config.yaml
num_hidden_layers: 9
vocab_size: 8192
optimizer: "ademamix"
final_lr_fraction: 0.05
dataset: "wikipedia_en"
Each number is 500 + 25 x the weight over its row's rms, rounded and kept within 0 to 999. Layers, rows and columns count from 0. Numbers have three digits each. The size before them is the row's rms in percent of the matrix's.

# down: layer 3 MLP down (transposed), 3072x768, rms 0.0168, rows 2316-2351, columns 384-575
# up: layer 3 MLP up, 3072x768, rms 0.0206, rows 2317-2352, columns 384-575
down2316 101:507496477461495495491477474507492498504489529485527534488500505506487468536492506475489517516485481490522517544541525508480459512490500484549513468463498526515506525532473539518496487474443493481520504491531493469544500506510475490492493509503487491475439529505503502487526538445509526560489537518531473492513490509498533526486497502519463478590498477495486504493488507482545483473536472501491483527473469551511538491465460525530519488488503526539483488484505497499487484474475486527509508536504507500500476518470495531519507497490537434517487503466470503455511473510494456504
up2317 090:486513465494522451481497472462537527489469483517463523494547475485547507502530501491498500462489512461533480485484483472452508501504496495533463489488507523493490491527479483483482484490472499549501470509502457519538503519493488476493478461452426511525506462457480500551494498480466491492500463493483472504505511502444467491506514536549499521529445466458528484448477537502517535512497496538495528523497479488473474517539474466518526522481493496447508511478475492526500476570519497522535473517483484498485489557502521533515509529507546535468493521541512504452481503517509425487
down2317 090:518498502480490550518501488536480477482520527511518514492436521505451507501500488484492495527490500489478529482464523487495455481487520493525525510521498482506499508480522527463530503471493496456505478522511511479480532476509494522515485526537533484452504520485488548483518526520524514505482519497514497511489529476497523508490493497457492518457500531495484554577526475500470470532504478483499447443466492478516498492477508504490535478529482501494489476502531530477489519460544494501478514469526448489516529458508479481495478476506455482500504500462493479529530524507505541473
up2318 103:558481530503492526532480484561451576493468477515542537503486453482537512512522475509517488518492497495509500493527491542481538489495539464530506450477496496523504462490533526513530487516563483464547525505444480463532490535511514491494532528503511520501529483505502521541499515507563535533494516467521520549508518537492472494483518522507497494471478496471490481500510475529492481504473487504475480518522501521489456524529501474456497453543521486542475493472514518508488511497533480521514519472523482523495475498510488514510476509496507525476490476494498503527481517472477474492
down2318 104:514490526472547478521486510503472526517490521487556507494443485522506480511509515502486473492475521511533462458488530490495505463464509519452552482521484467513521474512514496509536474467558468501477508480499472468485516493509466472549530497485525503514508493514462512510509526512530540505487512502470506524514451532510496479463476558449457506553440475488474481529481503469527523489466534482509474442516489511501496538513503472499478462522463490521519462481487444497497501521482491532492500469532492511525477509496492461498443456497489493503444470482454456504459480471543493488
up2319 102:509471475451476554515544502525506513493527511520457511503484519473537504515551496499529538504509489506495493472481524468498481472473518460495504493494487497502481498496461483527474495517516498478486517479510532500473479490516493458499450479539457480476519469479528533521472488500508516496522527533473499492538511503466527481525482494525494458539512478511543545456536484539467508537531492491474533532470477481476490522477477492483468503503532527514525485471505512524457479507480501457523486495509527465526549467471498542509507538463446536469459511477473497525486541514498496456
down2319 102:498492458482539518526465487514507491512501485468500517490532501500508495535481469463526501521511488498511477501479517490509511491549506476500503464505515475501494472545490451457465499469533491518503460532448499520476490486499491444491436495491490488481471501454461532519508538523495491506493488464501488499508497521502509499500455506526504503517471498492488522516476494528488512512489463540506536511489492495487509511561488482464496503501475494530535480517532534502518495507463534440508497522459474465486518478501509496495541485494479529522515505501515500494469473499506476491
up2320 102:501499473500450491503527519477516487462489507522477478531556481504528496548505451511483537506515458442475468512498489469480477451501474521516518548507504504484484480497487520467508490491494534481514517520519498506477533525458550489527495474509482500503468482507520520491438489508538522552483510530481495461495460466478593478572466538479504510479514527502508500530491528500509499523478519506463519503496531495479501490450488492461522545517483512478482445514497516526499547492521512498529549501500468470508535498519530498523504452458501520499525468453527467499492530513471533473
down2320 108:513524439501489525539483505488473508494512511505467497475484451554514469491522482504490475476490532457494519520513506507499459471496481509504470483487481508498508487511471481521474500479457499476465500527505500515510498498489501516498494475510518497527514456451479497508498527494499483470493487448496527478518531506481495487480493491515469515522520509485500524513481511492494466537462508504500485542486481541500470502518541501515522494526476516532445466523468496506517504524520485503504484533483494469469531527489519488557469507498407476452482518480496527535524534502475467500
up2321 099:496500476474516461518501456503449519532486501479456510501527539528466483476554512506494479503505531453487525515486459521513514520491521482493520504481508530481538494486486493511522484484483486487502511521480482525522485473494436535507515469536470479507520512479517514489462498503507482514480514529469512465496497502457465485551457526503500535501474503509475475528501497505465484468536480554501517485488489528447504507498469509540515480461563511456532510531509490510499509508513495497511509494530502503511534461554463496524522515466530453518472489499508508525476482457493478467
down2321 097:492559463481514494505512488469481487505480524498506505504493507514510546527468514481534493512539510542504496485481488487500500534556496508518508475438524517505547476478517520518509521506506497503519501525491518504538445530485492476467513498467501529490471497492535457512450478528466492515513508486510502491488474460523554487501476497503480452484515480500480496469574539505478501434472491470516509532513506531543492520461503525495463488503477500514493487495485493519492515488518501447498488513466468520483543523503523493491490500530528506524486514497561522534522491492509541507
up2322 098:482556485473503498491508505518512475499484527517520540480495488515487525464486445473491434482521529491491534430484487510487515473434528492488513494499460469535464504500469491495519506483529515509547518463476491498546480487483556465560523490454518509500519498460531500516479524481516492501524473526458474523484475517491489481511487525476514556508502482491447505502478467498490480536467506485505476484544460533509442497512467470524477487484491520521521545512490479516459496540485538464503481471538505498501502540506503499562497541512489479542537487518542528504496480542507512480
down2322 100:493511455474497496472471487521502498520503535527528495460475498533486502500530506482511494502534486503501509486481488508502561515520478514484464527509480513528515454541459488459476465505506473525525474509530512463540471523467490430533501489451495477524501458496501444484470489514470508506501463504508442538535484539490498508490530523490480504501502471506522496491477484475513533472504503490463530483513466561484543521499491484532547542479507488479515539461528511478503533513510535549535515503460520496515480491476470556507509433477555469501510506530552490501551503526448528486
up2323 103:500499499537448487503502485513529527451455524492519518502543469501490481500500519521522477477513467498490469484487484487466522473474461465526526501491512480543501472485494514472498497480466535462471490453516473510458531543468527504496473475498487501548510467463498487501491487522497472480509505512507465469459493504509495501575475543489496483466499515555477503465452513520452510524527516464500504485478499505500485443533477489473488495503485499525537487488473488496512504504486481529523542476483496493449477565476503517501496435505475514482520484507496490499475493508514497500
down2323 103:522480513485484495497494501498536497449510489485507515520563524521504496528509535460491469450480506464486517497486512496502488473467506458522475485477497470474521505493499539490538515513503488480488499471507494534462533516499511480472457490516527494507477512511476485502493465518476496493506459522505514462501496500429543515565484533430512515461521512532478482495437477488493517505513553480534478502498516523502501575525496448465481509506532528471521473506486497492508503499509464470495489462499522502493484536498474507534440479502501553517490474489470474499515524431489493485
up2324 103:467502546448469499466493492537459447510506540513472532488449537471506513489489508500509502504500514480535488457493522499518455480478511523490552527538515461526462511492527477500501515511489490548513514507463517498505492525519543503519466481523469495481499436512540529491494513499516527483493502482489518532517500498459483506506560484501524513500512515522504539509521534457488534501486540476428537554491518460495501503481493448453458504513488503512533491517472444477452497528500541475537464479527493479480496529489504465516519483490493459461453467498544508560495510496474534525
down2324 105:477490516472553523516513493484462476510464476476491528475489505558496514527475534537460548520509519536465452485477459510505473536499489497467523509547522451466541530539528532487496479515485474505456441543504452473466513533478488522489508504499531488431513507472508484512509497520492532502552500503529454502502561486468487490464519487498487488482528480492502536551506483500538508470504528492495504506499541478507542458461498468453449507494533482450458531471507472497519514527478490493480486536469484495471525510475482477517483514510472521459474493450505514486521505503486552479
up2325 091:527520508491507503504491524566534516475468494507499505477495461465511502534522529489532501530538507473482522504527512511482506488567471505476472524471530489519485488497501482463455518502518508506483532514522457448432561500486463493510518483529469498496510523492491497498523519458515518518524485545522457509516504478488477535503476527468516493444471486440511521480533460476462490476451551493445478506500503472509473518491432534546546513533489483508453519497508523513498526539426480473499459525509500489492513491459480475553463516534465511501539494517465511493464529519462503496
down2325 089:500471493516488475477514508446494505470497521471508517496473470554521467492545481526436531480488502516479443482515489504493512522450485520557465490518511492488535503535512472540518455512477523499526440558546530517576486499504522483514489501503499503479484543553520509485496493520498461483505512459450511490473486528524482470466495492521511509529498526548487488481443523480490535504552486503521473496493503501492514506499564493486477537505501505492491494469470501499522493484534507550481503467483478496526504484518506506471483472485569496495480506482519462540487460467506507508
up2326 101:512494482490522472526500523544430506536500517457445499492468534499529543494529492533523481506520486456507538506475498446508486492499542527459523509521517499527509487534487486485465481461544512477519499452478506564494520534517462501467456532543514511517538520490536531514525511470518496482483449447476523486496540530406502510486498471520463488538499487474486476511512474506480480497478535519529533551531526534492492483536466485517552495486475519498494534481521518507539480465491472475503499476505493509482533458455508495541472472468509523469502473467473510502501527472541483498
down2326 102:498481499491476496495465454486518492519504492511513461483470525481530497512478477496502526501516513480499493458483568506460543501444531482489512502507499464521455469517460545515472496491480481528473494501479502443520500521478487464524511487500486482532529520527498462536503498487504510513505507498465488536554504475495427513515492497510533468564476484474521448455480473509515512510512474502490546539506513499513504496531470493544466458482501503505449488495531483528535503487534486493506482469496534516498508517464479449528468511513518464532498494496516545454495510469522518517
up2327 096:532483477516476522507495530502501505525513521490509542529546491517516529486509493539500540459500492477512495517495455491527519478525499511460498513500498481466527497515497523463499485484508478534506480481502522502529470511547507523479440463481520526503473526451497479526538474540518532546481527520512512519486513505474526493497498447528509530540464500456524483525508443508494472525510513517477502456481547490529521499533512444496493515454530527471470521516479531519513508496481526570520519496516462499491481519502537486577484524464506496536491449456534520553534494505516510525
down2327 096:511531500484473462466475464463500460485516520532489515503526501495541525483446500459485555557526511484476521496481492448501508525495504476486490503508506542557491491507532489457488514516516515492525486436478497523494484510494500506458485527494467494524488478506510475512505492515517528505487497555509492505522491479510507529483505495529539510513505508492504512463521494526488502521448524495534519466522499530503515454506504482512504544523516511493451458478513486496484476505523490527528512532511514534467487527504500519522479521510483552530537463436470529479501497494481481470
up2328 103:466464487433540503504495553526526499490511484518421526529530539483467502531522518499518510526554499448532478514494502462465458459466502521488538523510469490520551478488526490493502478444513496517543530501507500486490497490516517477530484499530522492503465523535480487473498461476491516508477515483527507481501485525525477489497513536510500496512502501427525501476492511496479492458526496503499539533523525532499507488495502507550499538497471512531512505524485480527519515468447511523464535513490525484531465475504571489517522537538502492527548480486510503537528504520489537493
down2328 098:506491501479482499492508502513517461463506472497464503514533523501526511528516512454496499508529532499484522474533541492487525518472533521533450511552489498501513515533550498509505532449473507507556474455479492479445469502448458512443508525536488514496469528528449501514485470497436513529517456494524532497529524511508471520445499523427498489494468512476460523475518495516507493494569523497479501555515501528560497539483499477529506480511497510495500498519492516550523488482499504504472492491510544546535502506541487470488528532510473492524518499442460529492500464519477517507
up2329 107:518488537503467481509496430485519535511508541522513488526493493480460512472494510520515538486489524474556508496460474540547476455484529526473530516450489523517466512503524500491504478496547527500522476516521470535488465498548484518553485486518500570499491482525527530533506489520525516466480517552487439525489485557482485515565472499528520500515497478518535542508558510455483493497465496483507535491478488486447505516511500501501533494533514556495455528553492497485519491503472505507524502457488478475470493533533461551534495549462496513448463489514498496544500525532524518487
down2329 108:548499493507503477497487531506517493461471544526478525539503487497480546525494483485487496528519504491519501520489470512493498465477456519515511509488503491547499520535491542461495504521463543533499489513491523491499478537481473531559548519522501477486461477502517518483483515503531521507518454536551515515480501511515509496510503481496502461464483482529477492483497497464503542511493527492503493516509529529504532521490518518525541524525553482480517512518482510539522497514496499476477522512501465516527495476533516475518445485517544480485504506455481500508482500491536508454
up2330 100:509539497492485526482501502506515419444516505512437550493465457499520444436518514531528503468532511493493486487472477508502456476490497522473493490485486509522505493478553511504478516525533514488486506516489496490495501492515505522551512483520521492473513479488517509486500526477464518493479514490538452488534480495477475539502494446460517497521549480506500490495513467499466480487486513464455469488484458487478491499528529517502512485481523504535503514480484487527494508503485536465460529494505516557495490491496480509509518509520543472506479496510504489491480543474512513497
down2330 102:482538505470496509507468486486462491487502521517473509480535500488493496475522478510512450462503526493476509462520469547511474468494512500521481534475493473529513505477483504484522507509497482542505477532489514513488497484521493485530471488514473506521496514455495483523488544508494523493515496506524463532513530486513492484494531463509493529517474508554504456456500474504523497522502511512487513524489498493483547503475465511499517476450467519558497493505528475493491508460510523504487531506492564518449520496528510476478533485500555493470466462517438462473483492458466499548
up2331 107:517538505452480518516534506493455516492479514522486497488479493500497491512490481505509476492454548501500505506456511465501444480519530511517508531503539530512523455487505414509448510539528523493529500493453503540489475546538479518463484486481503520490505476492492505483513475508501488510522512534485496513522470525462452477523511521497462547483461497485473505463513539530536518464491495522511449523537527455485464510490433511509509534461451503517482528508523483465504445495526470487509481518541539478511463508534502516519516497451543509515499547498478478470474491517486476552
down2331 106:517455478499497523511499524519515535531506478563503522498467542529488487507451511492507473520445467464523491522514492482464522478533523519498532515536478517498509489488470489515506508472444470484506475511465515558475513460485505498485483526461487469502493567516524491522487520484470467484513501500496561562536464502526548418513517499505482518452505495470532469502494550501479539470521506507475484532502506467496505496470537447525476485466488488480505515514492499511499479484530484474511475472471525514478469484526502496541485530492491488512526548530493515451531517526472493477
up2332 103:485494528475499485510472469501507518500463527472480518522521468519497541498503492474509498532487540536508513480476447452568495473509490533481476483485461458487493490508521515517531467461502488464516492506465486484461580528541458500509528503485498482483511544451529499472445491476503441502492482514547505467503490537497472516484464540517478524494477523512495519476574481492478535510521481499496490488573460501498462481581515468470549492524494534520481529472502483511495498460524495489544491512478493481498463534512477451552532480513521519490494483515436464495470502533514500514
down2332 104:510486499532473495494478484514509520517522487508514517491506500485491511516502528489485514509515518491514475471485493488489455503476509516455509499463444521508467516500451496512506486529497535486515520508494479515504508453452512497542477441532453484482483510508493489496531507502472510460486468470503511505515516495495508484471550522544474502499485509508541473485508531500509525510521484489463460527510453470503549481509498491485518525450532514478477550529493455499499500490502504509528471528532497495465481487498499525460467493521521484492482515482520532457491528517475474486
up2333 097:477511517479494499516527491498531478529487509508512520512508515490536534530497496519493484498479535505515483463520548484494453490540488466508518496535536470501485526482514542524505495513550505503506474524484521529511485488513467469535436436501524528491472508518481516476496500501496535517461521525500510518547500502506503530516497481515495523521491488494493495505536505465521490490493537492506502507489475465477481474504526480476462416483504521517522520484474486494492519487514488437501466531480503445524507488500486502494486464417533510488500535500497476480513501483501467543
down2333 101:497504537476519502519522520509464502480495505530554495518512484513531491462481522517478508487519499480491497503532533502488519543484483475494464479486507455524476513503492505463470513490454512540490473545488484509475472531466502486482499516475520492505457472535474488500502491493505517462507511507515512515470504438478485475480484508516497499478489475471490513506543501501525503479498520473526480490490546478461489496517511456512518551467516540482550495484524526479520489543556465503501471507485492509493527488481448579508455485526469448536514474497502498512481469501482471499
up2334 101:471470506519480469533524481497474464455521482512521554507539509526484497502495475512520517475521515475466504484492462524503518471554521491494500505440496512524483468507508517494474458508485483480495480481500465524462509471492499520510496485465519458492447470516474529492498515494497502446513504449457501516487519524467520483546525486504476541521506519523561507538468527516472547516513466493516526518491495500484457472503523467448501506513480540479530476504509501530488528488491524493481471526463497487481495514537548502493521496486458475490500496534526499508456517478491499481
down2334 100:497519499522526550489543463508478493534474489495526487526542502464512496503484522478500510475495477466495499517502531494494487476516518450492472538487517508494486461443491494519509473516504457473479470513500542538537495540508464431488502487527519475480487507493507520470523467532500517431423532520484491520485496500512510497506484502481471511522490523494503550490520564494487480538495508506552535559463516475494509491494473479497530467525507541517503527446505524496505487480498511466484499541477459489526525493508533547548469515502501497463461521570511530481564490486508555554
up2335 104:500567489474466512486491478467505506497507518513489503503502462532528465500552503501484503463497479487507493533463500489484504497455500483478482501476560488460527492483481505501531470523509536488515509446484528488489476521483506528487492503462519483496519506497504495518487450466456480518504506554512492513530483460487493504532515489483536468495479532512501477492481517506502521479456500486476447550502491528455486522465469489457455520510508509551515507518452479492451508470472477501489546532494474495522518528510503510490534494505496494511478520471547471547494481475472469497
down2335 104:529530493487507533528502485487472538515452518467543497512448528539485460471518481502492515444445502504559498482532494494541498507517550444533519524485518494488486507477514509510528534523505528502544525425500503514493472489487532504526451494478480525464538520572478484511505519494474512493519493490509509515482518494464502496531520450499529549513522511495479530551468569472490484522477451458481494507541519512497526474493539449525466527506481483514530508495470497487485507485498507525487488483503518493473492510491514540488516508514503425499473468525479481531503502459471443494
up2336 107:514515503493506475480512509496505464487479514472521499535533526455464495491501486509485503493501501504469517461506491481507536507513525515515478506521548494458471504494497531521479468504506440469553525512484451495515470528528558472537469508515487496464421546505452520473482530501506539559469509525540499509482499446526501508459498494525496521546483527536526507507499514495487506494492512486467509479478434471493516564471519473477456489463521505536510494506475505478528532459513542529495500524495470501533538509530502522506514507508514494543473523541516511502484513511555500501
down2336 104:487505520459557480518494528478508489471482475534506542443459480506499508500467482528482567477476487479477546471531511475482500480569509510521495508512524517476529519509456450538511481462523483507514492503508502541567505495508494541519489489522512503512502508493504517492506489529533495498477528537511523473493490523552517491487515541452510501471457521508484541490532535512506507525494447457508513488498464475464450541506519503510502491518480508488483541507486483482521564484498498481507509507502437534499515526495461480466530493540492472484504455503524495532481467516512466473
up2337 106:537497502509474536465505476484505484541501526517448531504484472485475475506478472531508517501522532493494481487443431495500504492499518508512459537481470501485500509487491481521506515473503499461486447491521477488511516479518519495517537498473472511474511452459509524530433522529508502484505476479466503526505493460466506462545526507506490550509557476515476478534454481527510519511476472460492510466474507526484521481505441460472546480475476531468522517528514479499475512513504502510454527480503474506478515527496530476504527513562510517495482447480497490503534520506528451504
down2337 110:511487520475493532499481529501499444495530513512517474490490518515498504507511522515490468504490512518457503492454548519495509439475471508488473496506502483498498435495553495544528493491504526530477478483437519483486498466477535519544492516485529549481489490515516561451519469461501500489511474501492513490503502476461514484501531485515487549504549481518498494483444542444474484518480468481512516489449485524495490466523463551485489508491502451536482502516508443508462509512440460505527520500524508549476522490509543483524513518545476492467434443506511487467495476491535488465
up2338 101:476541524474481476512470517475483489501548533467488506475510532498477516529540499494540510518517530445518475511459504468478494487501477513470484487502528473517487523469509519520510480470512475497518548474495485571534513513496508475502478461524516496496519524508461513519497501509525489474526524493521498530495473540454440489535482448470519552516460492511501506479473469469512476481500505505515507476552497487525522500512513494510441521480505525492535485545488495519499536511475533478457491455530473502471489500496524475511515485469473498504445500512502493465513514516499513461
down2338 100:511496534523493508496454525469513476514519491485500519494520517513456517459489530433494515485520521502492527523489489541535485513501475524521560478501518497485550525523482478474528549508502460515474496536502499491486527565515471546497494494499503501513491476510527517500489515524465483497477486518526495516507539513477521465468478480493480514430481491500479503512530510487485468539542535475535508503475481510511507464485468488473491498470508403481524519507502498518542492542488482510482516499513497510489518490511513482451463528499513402503511467481489502488480507515532436484
up2339 101:473492463501463525491470472476502458490525494563516540523506528499482465502496525526505531517506497495503486494443529463493543467522494478487492492493491486456470478506513501506516508461478489483533483513488482472463557509482463530507536533471477472490539466469528502543513534524498528515500508517505450508537481476496549502527519522493521489525516511510530470505502497486498574524479508492450458523514490489508473478536462522527492484505525529524502457527508516546539509538482507510527518518459498499457508486508467494481495488471503506512515492482512484501502498472529529513
down2339 101:445537474466553534481472486458492466531492517489478531498500510490501505520539489516516512512482496539459480493480478507508520500511539536514525481526472470503446511500535452545505495480502499465507481500547498523538510494477497512420481525482510459487514473519520491550461497448487516464517534476501467453519505522547483531515518501487516477508479485554484469519502514503503506504518442485457508496503445504498513506478488456499499461462525490530519488501521489507483454498511532513484521497511516496429519504492457508497519510458502516492496492506517506495476460506515566508
up2340 104:525513473520476462502538500492522510485469498495511506490474464492471506475515495517529465510479525510497443499511466516527521490529498492513532520483494520501488517493519489469501460498491488452534501483456495490513528516491517491484475531493528484519512526464529535514465555480510536440490549555479509507500481482490487519499517491521523550525505506544495495534500454492444493494523501511543494471528492511481457514517532490564500505449508516522478529515497523512515475488529481496492519472490496478468485527481484520550546493509522492459505447489499534511485512505491456521
down2340 104:468509518502483464498471472495492482552494555509488468505504507489533490515483525514486529510491528474520490505497526485566533482525499531506555504460507477454505508497521537480528502499509482524494505485525523505481454468508516499537448491440485498543500523500501463508520495516486545506518514457487491505488433524484497506522522483523524519503471488512508490454501492496486510509495504480554525463538507561480529509497478480491474527492518508492486469505524469519482460495535483498459494494484545474494488478535516488546478541523523487489512511508518483525483492511509521477
up2341 099:496488484450533532486476489473501484462546544442498488532462438507514531521510477501534536486494530453499503497493504466505488466491547504521483501507508468513455544514507443511500481476453524497498511466535513500520479453499510519470536495469502533515508494520493482504468559526505564525474528512473497489483487487464520514534472465533508463455505468504458495461486483472511531485526547480468508513482523488515501506516505460515452487544514549532570517510500520510469519486525482555528488489511534521517490488536495449500462493523482476511483475505507514515481522509536480505
down2341 098:494462525501481523530525528514459548508449534499504559480483509518473460504506459497503516517521513486490494486507538502496500528537474483517474491510527512490489502514505481514491469541468536511478532523555501491507461484463495510505489491508488476448543490501453488540497515487510519524526528489533555530500506525563501527470484519502486545521510463500465498501500559480502496504473507485503419503478502522491495532473498485530446536526541495509500459505478534494474509502478491483490516483516538519468512478470530441522505533504492520502510466531502482488511494523478494505
up2342 096:506457527490519518527515497489468482505483488512464505527517535504483529512552494506519461492472495502514493490453502491505473508472482447503532517480509526476523518486486531557479467485543473491483505512493500457529490481532462495507466477495486488486512504483516501506486528461476577487503500497523467527467503465515498488500519529518486507499440515543509471490483439511525504475480507461515499505510493489492466492573491520476532506540502501476480461500498467461524474449550455503523495492509544465528501501576530514504504499515516527523518492514496487476531544532501479491
down2342 099:501512493463535513521532476476520497491495507470513493489488545494484538498498486510491588521504491508546526527465532531493477478478486500528532521481503515470514504454535499508516514524481476503552502533536532488505497432506569523503474488490510551486490486479471509531522481526550510522486521523499488525494490467524484518512480490523494518493532517519475534494501442527547519492521513499510539492506462480514481549512471522506546513515516515492469522468549506522482504528475492482512526515485529505519503487533511523499472534479500510495509524460490507498474464528461449524
up2343 103:527470533547493511499482483504487547472559524473480479527514468510506482506511465487501429451492457502502499535518513476512506492507538474479498465519496551469515553477460530484520476496485482485473518489488498462522520510540557521496526474534500495486494514547517491467514575521514505493471545512500527477491513520493446494491508470529492498538502480464538492448518495456511517552501460491506471480496511478458533538506508512492460503503509513499475505483473523472477483529465557527490480514533499487493524519494504525495521540543502485486479547489528508538445546481517519493
down2343 101:482514542500512484555524457492498513558486438539464512442521470498549502489477458505481460447467493484512469542522522487469509542510525504469496522497518490486506497486481520529504482484525532476550480555486496494503523491472577475531531477487537494503528492472493452535501515488500494449498465515474527523528486548529495507526503495462489508520511489512481526460462515479498457515505495492502488440517534521458500523557479514484552498514509439510505503477527507502491535530530519525509489515512496513531511535483476543471514523482494510519499538536486502525483530462460488481
up2344 100:491462508478518515490460525475514471512441561520478530517508526529528492470505499483518496515504516489455512494475521510527513508478517466475501476473490487540508486464518521561534489525494500494514535452487481517480496554536504514503517462458471533462519468489517511496485490539486496470490486470499530544490454451485477476520491533495494502514489498490535513459466496529482490491494486504487462514485522484501495493513494522472503488504470528511527463459488467503475533576521496467488488527487508527540466492528527505514506505541549487495504490495518508509485524531504503496
down2344 101:525491493534520537491499478449517467462477515470511503508464501506501488473484502457528501527484495486527474483459536490465496525453452503524465471457513515510481461470495546492499465519531508478488508478503535475519522456476468550467554482500497495495481521514493490475508504483496508469444461512517496484524495525488517512518461491490497489489470456480496549549514542436506479452468487458540522508545469490502472512513463461454529513448487504525513494498461531500497466517505501463530524502488528524554507408465511482516502460496499480501480479505475502518488502502504485481
up2345 095:444535548483462538499530470487526477453516508501491483533522473478493490518540497491525464501508529484496490519502500504480521521487516533512480492510516534467499501489482495483546502497526562493442494523518514498542490498467483510545510515560445512505545520489527514496465519504534506484490505536474524488461487487455500515567518496569479506512503484528485467488483487458445514543478502499510464518533527495482500471457479509494473522470541508535483493512507485496485471530464514494496490513531540513489517481485491544508498492517470448468467478479551499550488481522463495484
down2345 095:518473454547471496475473490465493524487528513516501481465504511519503496564509473541458479508480518535510492520468533460503461511488515475493481500511508510486526488497491483510537493467497514495509476613542535486510476544495457475494514474515524520464471521488496520477515495490475493493494513481479566472502475522483523504467521511510504516543510507503476528539531496511513487506526527557507469490491498497523483535490564480522483482513483492506472523466486519486477464504487522508530468525481526520488502524472495520490521535513534502505461527453517537496484478488517525483
up2346 099:515493573484523475497484488457500492491489549547539476512496478476484485547495507522522527503510541488514478527523477491495496511504527510462500531487551501514489498487484523528510460469525471482532568421477506546461466476470508554494462509504478478482534520512535563489468492484529533492496499495477481504490520496518483516532532503518512517469517501489522524498511500525498528462501501468507527544486499502521485513470531531500513484489478491502537511492524479487482497485462484423529473483523503464490483536494501525554525447473448510492530525486519499502516543512499508468
down2346 101:495560492510494520477494488471501460506462554524452491522490470502515491527460513522523491467484481512551479480517503457462481495472517516529488494502585504492521482485489482493535487522504490452486467494529513520494487475502506513515517518452488467470475467505454515538468498484502518493482485512483472504537480546501438502486518523515533501482523475486496518515487547539503483458542481486493480544452497532507521471448459537516531514450503521516526526512500503499463481504512522508496531540477523516490492493501500525480476515503473501488498499519486440534496522529472523454
up2347 096:487545538503484484515478490514490464489510479492512548483526457473471506484522481503493524486509528483514463483529517486488516496492513524490471547461526496521556523508479532532457473523462526499528516513463537513530520513538491444474490478525521504478481462511504488493487484530550437532509509525475500528463537471449493490508478521518489540485467508549537525489510516489526468475501519468522494462505567516494510531514476498505534474509446574476463460502479504441475457491472482504478460500488507482486515493506505474508513469514517511496476501512515447531506556540502458516
down2347 097:486448481502516502536533480460525504508480545503534530486449534535491559496484526513480487463517470500534533529579505543532505491521491483465533465464506504498501491473449521475472456491547500479479515462493510534525533519505490545496514516476529514500529509492512472449456511486525509466497492508504510477489510492506497506570499481489508472526548483534499465511510509497537564527544486547513499532484508481497469494529497501519493533502510458474504522484541473479505522509520523496516464480532545499504492547514510495498526505490500478503523505476481538484496470473466558493
up2348 104:490513499486474498546527460481475506464509535476453503493511499467540487439487470511552493516504494526489511482522500509489524484478485494506536482461489485534460446495481538460495482528513507468507529468480498483468521478509490500473484484473449498537513508499486517466479510491531522532483498484503448477545492495508509440504469474482439489459511507460506516521510521511515521533480501520515524526494528490456465480498500475541493484537484497523478491519503507500500458512509514519550490474512489487514445513460502483574503462472480476498511460480498514518518515521482533506
down2348 103:516534529475485499511522484491484489482493533489495503453499552472487513503471477503495511536492531485502533460503480469527517480462496515515507527526497491481477488521477553484507452480501534515532511499472515508480480496516508495482464513506492532495490557532475514494471488478542509509473460508517476454531526510537536496497451497480495496471520489496519528499511528490547556496478447530469508484480493496528469521467502510544477539508487492536505535503523513520517432502518498483502499449500468448468493495513511526508514469480502516489481495482480516514505481477490510518
up2349 089:514481480464531505571497528456441486534555492436516491504474459536504514480493482510494500488519502482458494508516510479523482512467507518504510510428493528491492525470469540550464466497528502499497497505465534502500519497500512461496510467536470479502505514503472539555501528507524532486489504493484461531503517528469483476489538456505481491490520476499492468477524467480499507519488522545495508509460505509472465511522526473485506444517517519503497512521509523513506502466498468488463472502498500508502487539480481490555539497515491482534478487509510509518469521512550471448
down2349 092:474538452443498497466452526455519478532484508470522499508493501487490543483489563475468532507496471493485506530503484561505495533476466462481470505443505514501485525498500519454514472490452506519494461541538466486504514507509538535536480488492484482528479476450465461491507475483546498509457458462470428490507490476517494529491480486509471509546474501505516457520486453526517536462491480506528533553504453495548530530513498509512487533497513477545498503486466552483504530540536502507515466494483566517458521505509468493502498506534553484474479493487502508500476498512494451509
up2350 098:479509512457549487463482513465451506542526525466507477491485510489504482469510487512536489442486483517488481485507543531494479489504513433488491435507483457486529460490500530504500474482573497512506499469538482486482519532486505533498481503503480524474505473529440468467510525508530502542530522528501505495459501515476469477502468490517474524496534481479507498475507489500479481477532505483472526532476520499477484488530488500505497513516460511509511460526518520472525513477496558521494489534508458510543469472540492515494475520498441458513511544523506491531492513531520476513
down2350 101:465538521480457491531538500428531465543479523488536485496488494524528539505490490482512495466496462460531492497459527481453488507475515451546508514493523504489517489499458456495486516492536480504511550493521516477533523524521517506468511494512471540505525455532531463470491514476473489520544526497464505470503507523498483516498480467496483489486487498469513535505497484457495469518563567493477489512497512488461475436455525505509483513537507480458475470498508486453511510498508483541510457498474474517530515474500500476499471534497495515512475507453487521490515489543527478508
up2351 097:465513464482464558499488486507454493525478520482486495525532485505506480500500478492506507509545522508493518503475479458483568466528476484517467493461462481524471477489475527526524476526531510537505537453471474510487482502513531512520516540466518490478511492483496515472482492471521517515494499491503468517519488506536542499495455537523479465465476539506491529490441503519524520479503499545480506482475519470462520521547487512468502500482525483474486471509494465455509515499489485470509519507500534478515477499477543471518489506495459504483495495476520478499503476488505494510
down2351 097:477531487488491533472506466477488485508480530454510526507487487472507474512461490547464520494469522543506483517532531488487541522543511541457495507476511508519515539457476494506480468512517507503467481526464478485511481495472538441472482530523485512491502550549510503499504472502475496483486473513440452526525522456496504506497477479476492496515541493507521514488453516458521475517457485478500517500509515489455549513550530523517462492483493527488508498470512497518511524492452476489475493515523489497504445534497495524473520499504501514486491492462520535486520493499531475503
up2352 108:501546539503447508511538493519449481512501505481486513517490464491515525474488461467539488480468464491529489489501522475478486490504470513510495531494475512472490479484495510514497507519497494471529559497443452488471523528481503464488512483441529478494504491483528529505475508519542484491476471469468461491516449461479456505501504523533485525504504472499504504460500464462515499511493512524494462522550496522526456527484464524547523469520458497515488534499515490474494520468510495534518511478487466470480516508489504557488526461471503534471492507480513540444489518503534510493